Weights of a small GPT-style language model, trained from scratch on English Wikipedia: vocabulary 4096, biases.
Each number is 128 + 32 x the weight over the matrix's rms, rounded and kept within 0 to 255. Layers, rows and columns count from 0.

# layer 4 MLP up, 1536x384, rms 0.0909, rows 1230-1242, columns 128-255
[[105 109 162 176  68 112 164 122 159  73 197 134 118 149 123 125 145  38 111  82 125  76 163  93 143 173 108 117 136 103 143 139  95  95 100  51 159 153 171 111 132 106 114 115  60 107 166 149  99  89  90 173  90  99 110 127 139 125 139 154 152  70 148  96 194 168 157 129 177 141 143 148 196 150 149 103 186 218 138 153 157 112  47 139 135  93  63 109  93 107 156 115 111 158 169 144 105 102  86 215 106  84 150 138 107 169 163  89 122  79 115 122 216 173 115  87 103 153 105 167 160 101 163  69 175 154 172 177]
 [142 108 170 161 173  66  84 121 216 132  67 164 120 114  87 209 101 138 168 180 170 125  83 137  75 110  90  97 125 157  97 124 141 138  90  59 120 175 174 122 131 118  97 138 198 177 167 149 132  98 136 153 101 137 129 119 121  84  93 121 105 113 124 150  76 147 139  96 125 115 119  91 124 167 120 161 156 151 110  93 151 146 160 113  84 116 147 167 166 133  74 128 128 142 151 121 158 124 145 116 132 118 137 105 125  70  90 150  76 181 168 142 146 166  69 147 133 132 163 124 129  89  68 109 175 140 119 114]
 [195 161 173 173 133 143  92 181 188 162  73  77 161 171  92 127  93 133 167  89 126 161 119 113 161 170 155 219 175  60 120 132 144 110 132 160 146  62 113 123  54 124 135 103 179 151 118 115 147  61  99 139 143 114 158  67 145 177 123  56 135  86 170  99 138  93 104 168 129 103 122 153 138 154 132 137 119 158 121 143 106 143 130 147 127 174  86 142 145 133 136 159 113 136 130 121 154  95 123 138 101  92  93 115 182 149  55 108 128 119 162  86 130  88  97 153 126  93 107 166  85 125  96 177 122 148  99 116]
 [ 95 126 123 212 104 140 120 134 141 110 162  66 157 108 142 123 111 114 129 180  88 134 120 156 169 108 118 122 168 106 125 139 128 132  92 118 153 128 156 121  98  99 126  86 125 130 152  43 111 141 119 135 123 179 142  96 161 104 118  84 105 140 121  90  70 110 110 154 134 143 100 124  75 143 128  90 156 178 160 104 211 126 172 164 171 122 107 156 100 158  93 135  83 106 117 127 153 114 129 159 109 132 101 151 142 138  89 116 127 112 120 157 168 119  95 123  81 142  93 126 139 176 181 144 131 136 123 197]
 [105 110 131 131 145 152 106 149 128 147 149 138 157 134 146 117 105 127 127  45 129 171 125  94  93 121 148 150 140 123 154 123 128 151 106 122 132 146 132 148 130 120 187 181 226 138 142 126 126 154 143  72  89 135 182  85  76 255 130 175 140 196 194  84 140 116 123  77 119 125 158 135 133 153 125 148 156  96 112 131 163  95 134 111  94 140 123  94 144 139  97 129 136 180 126 153 123 153 187 167 178  95 105 145  90 143 137 102 129 136 150 123 129 161 120 219 106 165 215 157 130 124 120 158 107 128 174 133]
 [154  66  99  96  73 157 169 166 167 156 147 139 104  41 160 160 176 167 178 127 137 165 111 141 118  86 182 108 109 115 130 158  70 122 117 144 159 143 117 116 160 119  70  65 133  66 135 100 135 124 121 150 123 119 131  76 121 195  89 107 219 136  90 113 153  93 136  75 127 137 114  72 204 129 138 120 120  61 157 107 111 139 151 136 139 108 114 183 108 144 127 103 152 170 142 106 119  93 134  84 163 167 128 178  74 139  76 146 139  96 154 133  97 143 123 182 175 128 108 139 107 148 158 151 170 173 114 104]
 [131 155 137  99  84  91 125 125 112  79 104 132 190 170 114 109  95 148  42 140 158 146 139 192 147 135 138 149 133 123 124 173 138 163 139 109  77 190 174 107 138 141 135 134  87 132  82 105 104 144 104  83  87 145  84 120  60 143 171 101 108 181 123 129 189 127 151 144 131 169  85  96 110 108 151 127  56  57 121  99 165 125 146  92  71  98  69  98 163 124 187 136 123 109 116 134  29 139 159 172  58 133  94 147  77 122  95  75 164 124  64 150 142  98  79 174 133 112 145 162  70  86  63 118  72 134 118 178]
 [169  97 194 174 138 183 176 148  92 149 195 193 132  83 138 109 158 137 147 112 131 163 142 155 153 133 171  96 107  61 130 121  93  94  93 141  92 110 155 144 139 141 147 121 152  91  71 147 136 166 124 169 116 150 103 125 149 103 156 107 149 164 205 110 163 141 198 150 112  91 140 151 151 154 144 166 142 143 152 156 176 102 155 126 106 143 120 105 139 104  79 156 124 146 158 145 110  83 115 154  91 125 106 137 106 132 129 135 120  87 119 117 152 123  77 190 129 121 160  94 146 141 156 150 138 108 112 120]
 [119  76 140 143  61 123 102 137 164 168  71 130 189 168 108 103 129 164 211 132 103 168 132 137  51 178 178 117 119 125 138 112 133 124 113 141 123 176 154  92 177 129  94 187 196 143 116 153 125 107  71 147 190 137 166  91 149 114 108 140 121 127 120 133 135 117 131  76 158 146 120 162 115 173 138 115 205 132 147 140 120  72  88  99  68  66 142 146 171  80 122 142  97 104 136 138 134 138 142 180 130 114 131  77 150 187 147 125  51 160 130 110 131  95 132 163 153 100 122 106 164 102  64 157 175 148 140 112]
 [189  71 126 104  61  80 106 167 209 107 183 174 168 130 175  90 126  93  75 136 163 133 135 157 125  63 106 160 129 140 129 156 153  69 133 156 160 131 138 150 165 142 174 132 151 132 169 133 122 170 186  58 141 177 168 179 188  84 153 121 108 107 148 121 135 125 108 122 124 166 141 144  49 173 105  87 117 119 124  95  96 134  92 103 121  86 150 128 159  65 127 145  97  90  80 140  83 126 124 146 131 138 103  69 134 103  63 169 113 114 107 107 165 134 125 157  99 126 133 116 138 143 149 143 138 117  89 118]
 [ 88 125 165 149 189 137 131 148 108 106 121 102 158 170 188 139 134 160 127 142  90  51  80  94 140 113 101 132 106 134  84  75 103 143 137 111  76 102  96 112 101  95 117 174 164 138 129 153 115  78 143  95  85 121 138 115 188 111 149 147 134 165 117 183 154 147 144 117 169 166 187 112 135 128 160 125 131 124 166 125 162 118 124 145 162 115 145  99 147  97 158  43 113 144 161  93 120 133 108 120 159  60 102 131 103  94 166 137 158 133 102 156  77 132 155 109 113 143 152 141 128 172 114 195 194 108 120 174]
 [115 144 157  97 136 107 139 107 126 109 141  98 128 151  98  99 134 182 136 185 107 127  98 132 105  93 137 126  72 107  89 103 142 169  91 169 176 134 121 119 118  51 117 175 134  91 106 159 142 155 175 131 134 105 176 156 170 110 158 143 147 149 128 102 156 105  97  75  77  95 129 160 140 140 140 190 114  94 131 168 149  89 174 114  65 113 107 102 182 158 150  52 100 123 101 145 129 102 177 148 114 176 136 142 155 130 109 110 139 116 140 151 141  57 144 146 162 117 191 122 130 112 173 114 120 123 116 113]
 [ 94 157 116 133 112  94 125 117 143 173 148 127 168 131 112 115 176 121 137 115  98  93 158 130  98 136 123  73 163 162  90  95 163 115 196 119 176  89  91 138  98 130  84 142 157  80  80 149 205 119 177 117 162  72 126 127  73 191 164 210 159 161 135 118 132 118 157 130 122 159 143 143 146 127 157 141 104 123 124 101 128 152 163  91 156 104 105 115  81 113 156 124  62 202  72 128 141  89  41 128 147 122 106 100 100 100 149 153 139 125 153  91  93 146  44 131 126 166 123 160 117 104  94 167 126 131 107 157]]
# layer 4 MLP down (transposed), 1536x384, rms 0.0399, rows 1230-1241, columns 128-255
[[ 78 131 139 182  95 120 162 200 154 166 161  83 159 133  69 157 130 193 144 117 158 103 141 126 130 177 116 158  89 164  94 146 128  76 154 188 146  45 157 121  94  83 152 109  48 190 142 122 101 168 115 116  90 163 132  36 114 181 111 171 178  92  94 124 157 132 153  93 123 195 162 117 197 138 113  83 159 198 121 165 150 132  79 139 197  87 146 146  92  93 142  92 129 154 149  89  87 126 109 146 183 166 173 161 100 146 126 140 151 107  99 144 141 132 129 155 124 156 166 100  83  97  78 166 122 118 114 140]
 [128 115 124 163 166 204 116  98 112 104 203 127 105 106  91 118 134  85 160  92 128 126 154 144 155  95 175 111 122  98 119 142 131 162  64 133 158 125 119 118  97 127 126 159 174 136 175 132 132 106 149 140  92 111  85 140 128 106 168 153 121 113 102 118 162 138 142 103 104 127 176 132 147 126 157 133 130  74 104  45 128 123 120 130 112 161 120 135 108 159 161 141 110 159 165 144 160 139 152 128 161 145 172 173 105  92 153 148 110 129 130 133 157 114 181 217 142 172 142 120 119 195 145 148 109 176 157 133]
 [ 98 153 143 134 125  78  96 111 153 137  67 142 128 199  92 126  86  91  99 173  93 135 120 135  96  78  98 122 106 151  92 125 132  98 120 137 124  91  42 129 121 170 133 155 140 114 117  64 129  89 136 159 172 154 132 110 133 113 116 148 166 109 139 127 115 132 106  98 193 146  90 107 131  87 146 162  99 171 120 133 188 149 145 164  79 137  61 136 160 148  91 183 139  90  98 101 183 116 145 163 157 126 107 117  90 110 181 137 126 151 190 108  88 121 191  85 137 119 104  96 179  83 189 129  91 152 106 106]
 [ 99 157 192 146 136 107 152 131 127 131 118  85 134 136 112 107  99 110  77 129 160 151  78 129  68 110 182 176 124 168 110 129 150 181 106 146 132 130  83  47 134 126 137 147 201 146 107 152 181 194 137 110 123 145  79 123 133 109 117 115 105 113 105 177 169 130 188  88 159  85 132 160 139  95 211 182  90 148 117 140 135  98 120  80 189  43 135 152 170  99  86 141 138 103 177 165  82 108 112 147 123 157  79 130 134 115 167 133  98 138 106 176 105 111 130 164 151 163 167 159 120 132 136 126 120  71 112  94]
 [ 67  95  98 146 107  79  88 129 135 102  65 175 114 150 156 146 109 124 141  72  97 169 138 193 125  75 149 200 160 123 140 194  93 157 111 113 126 102  76 153 102 132 128 128 109  92 134 138 173 186 116 109 133  88 102 135 167 105 157 112 147 123 161 108 166  62  71 150 125 167 149 119 127 125 148 128 148 184 120  80 166 140 168 104 134 136 174 131 144 134  96 161 182 113 118  86 134 231 160 129 159 111 146 110 108 149 139 136 116  74 126 117 145 122 153  89 149  93 142 182 135 116 145 156 162 130 121 129]
 [137  90 134 160 165 130 144  93  57 120 120 179 176 153 161 116 104 114 137 161 118 114 128 143 132 124  74  64 108 163 110 134 127 176 149 185 151 109 112  84 144 130 144  95  88 136 147 111  87 111 116 137 130 202 157 115 189 122 129 107  99  73 108 137 208 160 164 128 141 148 101  79 151 116 117 148 153 147  72 128 148  87  87  95 155 174 114 137 151  93 126 151 162 128 187 140 143 157 122 115  92 137 130 157  79  95 181 130  92 149 153 113  70  76 130 167  74  94 109 103 114  97 119 141  77 148 142 101]
 [ 97  96 160 149 124 104 126  94 122 176 134 100 102 129 133 132 132  69 173 135 156 114 156 127  71 156 106 145 176 157 150 143  72 136  96 135 101  66  89  60 109 107  83 152  89 115 184 110 174 119  96 109  88  73 169  95 163 105 113 147  86  91 113 110  57 142 124 134  99  86 144 161 174 184 140 123 100 207 124 217 191  82 125 170 157 145 158  48 126  85 114  96 104 166 123 162 139 112 204  74 117 129 120 130 143 106 171 110  61 165  61  70 141 157  83 139  95  47 148 102 111  65 111 127 151 116  63  92]
 [157 136  66  46 129 153 128 130  93 147  72 118  98 161  94 129 152 114 126 116 130 124 166 131 138 123  96 181 170 214  98 144 104 143 193 140  95 124 163 154 159 143 118 202  97 164 162 194 148 103 142 118 160 118 119 114 144 148  84 112 159  99  82 160 136 134  77 128 150 169 127 121  69 117 110 146 126 139 169 132  96 125 180  96 120 132 178 149 104 129 157 106 132 133 152  88 132 140  94 117 155 129 128 148 165 145 129 119  96 110 131 148 140 174 178  84  86 120 103 141  91 133 118  99 179  86  89 148]
 [108 150 149 146  89  97 102 103 196 138 171 153 117 149 117 113 112 170 102 116 130  69 134  86 104 148 136 190 124 114 171 120 101 146  78 175  94 130  97 110  99 105 136 118 156 101 175  80 141 193 162 165 156 116 109 137 148 166 113 155 205 121  99  89 124 108  54  56 109 147 156 151 151 124 136  98 129 138 103 119 136  99  88 107 103 156 112 110 153 114 134 109 127 160 109 114 186 149 134 130  96 109 119 153 114 122 150 113  75  72  81 147 177 186 141 112 138  97  93  89  33 124 131 124 158 107  88 146]
 [135 114  86 172 118 134 162 131 111 158 169 117  99 160  86 106 163 149  84 182 114  67 105 171 121 163  92 170 127 129 124 109 160 150 113 137 135  72 100  80 136 132  89 104 166  82  71  91 155 157  87 148 133  99  98 143 144  91 144 170 120 133 142 169 122 115 148 133  90 115 146 133 187 144 127 151 151 112 158 131 105 115 120 153 108 148 186 120 109 124 142 171 132 122 147 188  73 146 127 108 122 166 139 161 115 125  84  90 178  98 175  94 107 113 171 142 175 153 153 138 195 183 147  73 161 143 144  71]
 [161  86 124  94  99 145 162 158 100 145 129 158 112  96 142 157 185  74  79 113 116 124 187 144 129  92 184 142 124 127 125 151  71  68 142 107  98  85 212 109 122 161 127 157 167  77  75 137 147 118 182 137 120 159 162 153 124 201 145  82 147 111 150  71 116 131 110 191  91 122 117 143 118 124 121  98 113 107 113 137 187 110 155 185 107  93 109 102 109 132 137  77 162 139 142 117  52  94 159 142 118 181 121  91 131  96  95  65  61 104 194 134 138 144 150 174 165 124 108  72 133 161 147 108  72 142 122 118]
 [107 166 181 206 107 114 144 102  97 166 152 179 135 134 168 119 143  82 145  54 131  74 109  75 144 103 121 126 140 141 120 105 123  61  85 146 121 150 142 134  93 130 120 136 108 156 101 182 147 178  80 147 172 128  96  74 113 165 111 130  97 115 157 102 174 138  96 164 160 113 115  98 104  79 103 120 164 190 146  44 124 140 138 102 151 129 189 103 134  96 151 118  93  98 148  92 161  54 131 154 147 136 144 126 162  80 135 152  47  90 116 121 113 112 151 156 113 112 123 122 126 145 101 146 130 132 140 166]]